Weights of a small GPT-style language model, trained from scratch on English Wikipedia.
Architecture: RMSNorm before each block, rotary positions, no biases in attention or MLP, tied embeddings.
Each number is 200 + 40 x the weight over its row's rms, rounded and kept within 0 to 999. Layers, rows and columns count from 0. The size before them is the row's rms in percent of the matrix's.

# up: layer 10 MLP up, 320x128, rms 0.115, rows 315-319, columns 0-127
# down: layer 10 MLP down (transposed), 320x128, rms 0.0658, rows 315-319, columns 0-127
# gate: layer 10 MLP gate, 320x128, rms 0.113, rows 316-319, columns 0-127
up315,088,190,287,231,193,189,280,230,176,205,175,226,223,145,243,213,195,223,186,252,135,292,127,213,251,155,204,213,214,213,155,187,196,239,192,148,261,186,171,103,178,186,210,150,191,170,188,210,300,198,170,247,151,203,202,255,251,211,235,129,259,221,180,141,240,225,241,206,201,191,173,223,223,218,197,142,144,228,192,257,196,210,192,219,178,172,149,175,160,294,203,220,187,258,183,178,218,137,214,201,162,195,169,287,208,156,222,225,233,266,222,185,259,270,254,219,185,165,226,200,206,217,139,121,179,149,168,268,201
down315,091,134,193,164,232,229,120,228,208,214,218,154,197,234,119,217,217,195,122,241,205,165,130,166,164,201,165,188,202,207,198,235,201,151,275,228,176,168,245,202,176,267,221,210,200,233,158,160,139,189,217,135,182,193,222,190,218,233,158,258,183,179,157,275,96,144,215,225,138,144,189,214,204,186,187,178,248,219,221,240,192,133,108,244,181,115,163,291,207,174,111,160,244,208,151,210,236,167,230,207,199,243,194,283,186,239,175,225,202,242,162,186,207,144,183,243,208,193,175,246,164,242,276,163,195,183,224,164,210
gate316,113,241,179,209,288,227,248,206,216,169,141,153,254,194,203,197,218,227,209,238,216,281,188,191,196,183,148,341,235,139,144,262,257,202,217,209,241,192,228,260,175,126,181,264,230,213,155,226,166,202,178,185,176,194,227,173,241,139,211,229,219,181,192,132,192,195,211,254,214,138,209,204,195,177,195,207,146,173,128,178,194,115,199,248,191,242,272,267,221,243,188,167,152,121,218,221,221,184,223,188,220,243,155,258,241,231,214,194,246,137,256,217,167,148,175,155,234,216,191,185,143,190,203,272,208,146,199,273,193
up316,123,207,202,266,171,177,285,210,168,233,264,251,234,146,291,192,175,217,176,216,217,249,223,257,252,213,182,211,184,194,172,240,248,175,200,167,243,158,207,193,226,230,227,196,256,208,199,302,212,171,225,234,199,273,171,167,155,167,205,186,279,246,205,210,243,237,137,222,258,155,194,121,163,180,189,198,323,166,232,147,169,192,179,194,160,263,210,184,199,186,101,206,201,208,221,262,190,271,206,184,205,268,223,201,174,209,152,209,242,161,261,201,135,237,172,212,275,160,228,141,187,170,241,242,217,208,263,216,205
down316,119,170,240,215,246,228,271,236,171,219,277,212,193,166,269,148,162,157,179,294,259,236,125,213,212,236,172,186,179,216,273,249,170,247,271,136,227,254,255,153,201,226,233,188,243,204,222,197,207,227,275,159,169,212,158,203,176,197,145,238,179,179,220,195,220,178,201,150,171,189,222,202,201,182,142,276,278,153,108,185,97,244,179,190,232,278,230,147,198,174,206,246,286,247,204,226,156,186,226,183,240,186,237,212,235,225,207,200,198,190,237,203,169,167,156,195,239,162,136,225,185,139,214,160,211,221,144,189,228
gate317,103,167,199,246,221,181,147,187,164,153,200,211,236,231,195,220,225,246,126,114,242,159,197,192,241,179,105,120,188,110,113,201,226,173,218,278,128,214,224,213,279,179,224,197,196,228,165,178,179,232,245,188,225,234,153,204,180,215,178,192,201,230,217,221,244,190,229,217,175,201,149,175,187,140,274,213,120,223,200,168,187,108,235,274,237,152,177,223,166,116,232,228,272,132,195,165,196,204,179,238,159,237,218,184,209,200,144,138,250,205,179,178,168,197,280,213,247,179,175,226,141,190,173,188,116,196,184,200,182
up317,106,227,185,206,157,166,268,231,256,223,231,264,158,213,134,211,186,164,262,260,227,183,215,232,194,238,245,277,164,225,286,198,181,189,153,190,234,154,232,257,200,303,216,122,178,215,156,133,186,252,177,257,240,192,195,176,165,123,231,263,189,259,245,168,210,207,157,247,190,170,205,212,256,181,137,194,187,130,177,200,193,161,214,174,179,175,171,213,216,208,220,177,142,302,135,219,173,158,178,215,226,239,172,244,199,229,172,194,228,219,170,154,220,197,149,186,222,190,224,210,176,79,205,195,229,101,193,208,237
down317,102,236,201,154,262,255,219,194,274,198,220,283,147,157,202,227,246,238,164,187,176,150,196,186,222,166,137,227,196,209,162,238,241,240,236,214,234,193,250,227,199,133,226,192,169,237,191,206,207,161,208,226,236,195,209,205,211,190,218,188,184,205,225,166,240,222,228,155,259,155,296,196,151,160,147,163,177,276,229,213,253,251,268,178,102,224,197,265,238,164,150,212,214,174,124,150,238,116,209,185,221,199,270,183,211,175,196,215,216,228,211,226,190,246,91,275,256,153,193,220,274,208,208,260,244,168,227,216,266
gate318,097,224,256,204,141,269,253,224,222,169,209,242,214,142,170,206,211,140,175,218,190,161,146,141,234,146,177,246,202,201,201,257,213,201,202,176,178,172,216,281,221,204,197,249,190,234,208,217,316,192,208,190,138,220,204,230,222,134,234,183,200,278,219,240,262,212,179,223,189,165,171,158,241,148,166,204,199,195,195,251,242,237,226,216,178,197,170,221,260,238,186,266,255,216,220,221,231,328,222,130,222,200,218,297,145,222,132,122,192,228,205,194,155,174,226,223,223,198,232,252,223,223,218,139,164,218,303,154,189
up318,100,155,281,167,278,174,195,262,185,191,249,179,195,230,180,240,201,167,149,179,163,225,199,230,203,213,229,165,159,176,231,228,255,251,269,205,139,152,235,182,174,181,183,260,312,232,184,211,174,239,235,183,165,220,238,185,245,231,174,179,241,168,179,237,174,148,196,156,166,210,107,200,192,196,191,140,181,263,226,205,157,234,199,217,205,230,108,196,219,219,146,200,190,172,248,194,183,142,159,262,169,161,182,177,175,199,336,226,210,189,212,167,292,186,185,236,139,212,272,165,209,129,176,203,264,159,181,184,149
down318,101,211,228,180,197,249,259,218,205,188,220,266,165,153,159,83,256,131,171,155,210,159,159,191,214,189,193,199,215,174,209,258,199,224,205,142,134,177,233,207,164,179,222,202,170,196,255,227,229,249,262,169,139,204,214,235,183,141,254,213,219,236,213,197,229,201,227,203,224,247,118,280,190,126,147,208,189,264,181,152,280,248,223,207,151,150,130,193,236,284,178,226,156,251,212,233,190,240,130,127,177,249,171,252,203,149,220,172,248,198,244,174,190,176,239,209,120,173,227,213,271,172,221,191,160,231,213,169,166
gate319,107,181,289,177,126,252,229,224,267,211,180,241,170,154,235,151,256,161,157,133,184,221,221,175,143,204,271,162,226,254,216,220,227,206,205,216,192,209,222,224,215,215,293,140,264,229,243,197,243,126,221,117,212,202,205,180,215,208,202,198,247,204,227,207,183,281,205,252,99,217,125,289,240,186,239,207,220,145,220,312,223,212,218,175,221,169,206,204,223,207,186,243,212,179,167,210,193,198,179,230,284,163,281,250,204,219,251,186,201,182,165,218,250,161,199,232,190,213,152,223,227,222,148,207,150,137,214,245,207
up319,106,199,264,236,167,160,181,260,204,204,258,190,238,254,180,176,206,191,216,239,261,177,256,165,123,184,183,200,175,170,187,134,232,174,229,176,170,263,147,234,175,260,226,182,174,155,140,218,157,220,239,170,275,181,245,129,224,189,247,169,183,255,199,156,216,193,234,112,204,187,208,130,145,207,166,164,144,224,144,189,108,184,173,200,217,149,214,156,267,236,170,211,239,218,192,214,161,255,213,198,145,243,234,188,238,227,153,163,222,209,219,201,274,150,163,226,194,73,183,207,208,139,188,252,235,196,113,216,183
down319,106,192,154,199,237,242,136,159,103,171,209,263,162,182,187,258,187,213,275,232,173,178,233,220,263,197,130,251,166,198,291,180,235,150,156,290,139,239,195,178,214,188,189,202,171,156,183,185,190,228,162,223,262,239,163,242,221,232,248,240,257,266,240,148,252,152,128,195,198,193,261,263,140,222,135,232,195,160,194,130,134,241,104,170,208,209,183,212,190,186,176,224,193,203,264,183,180,223,210,185,148,217,185,254,168,175,166,132,255,177,147,175,202,190,216,175,181,194,223,193,244,147,218,190,162,245,231,228,219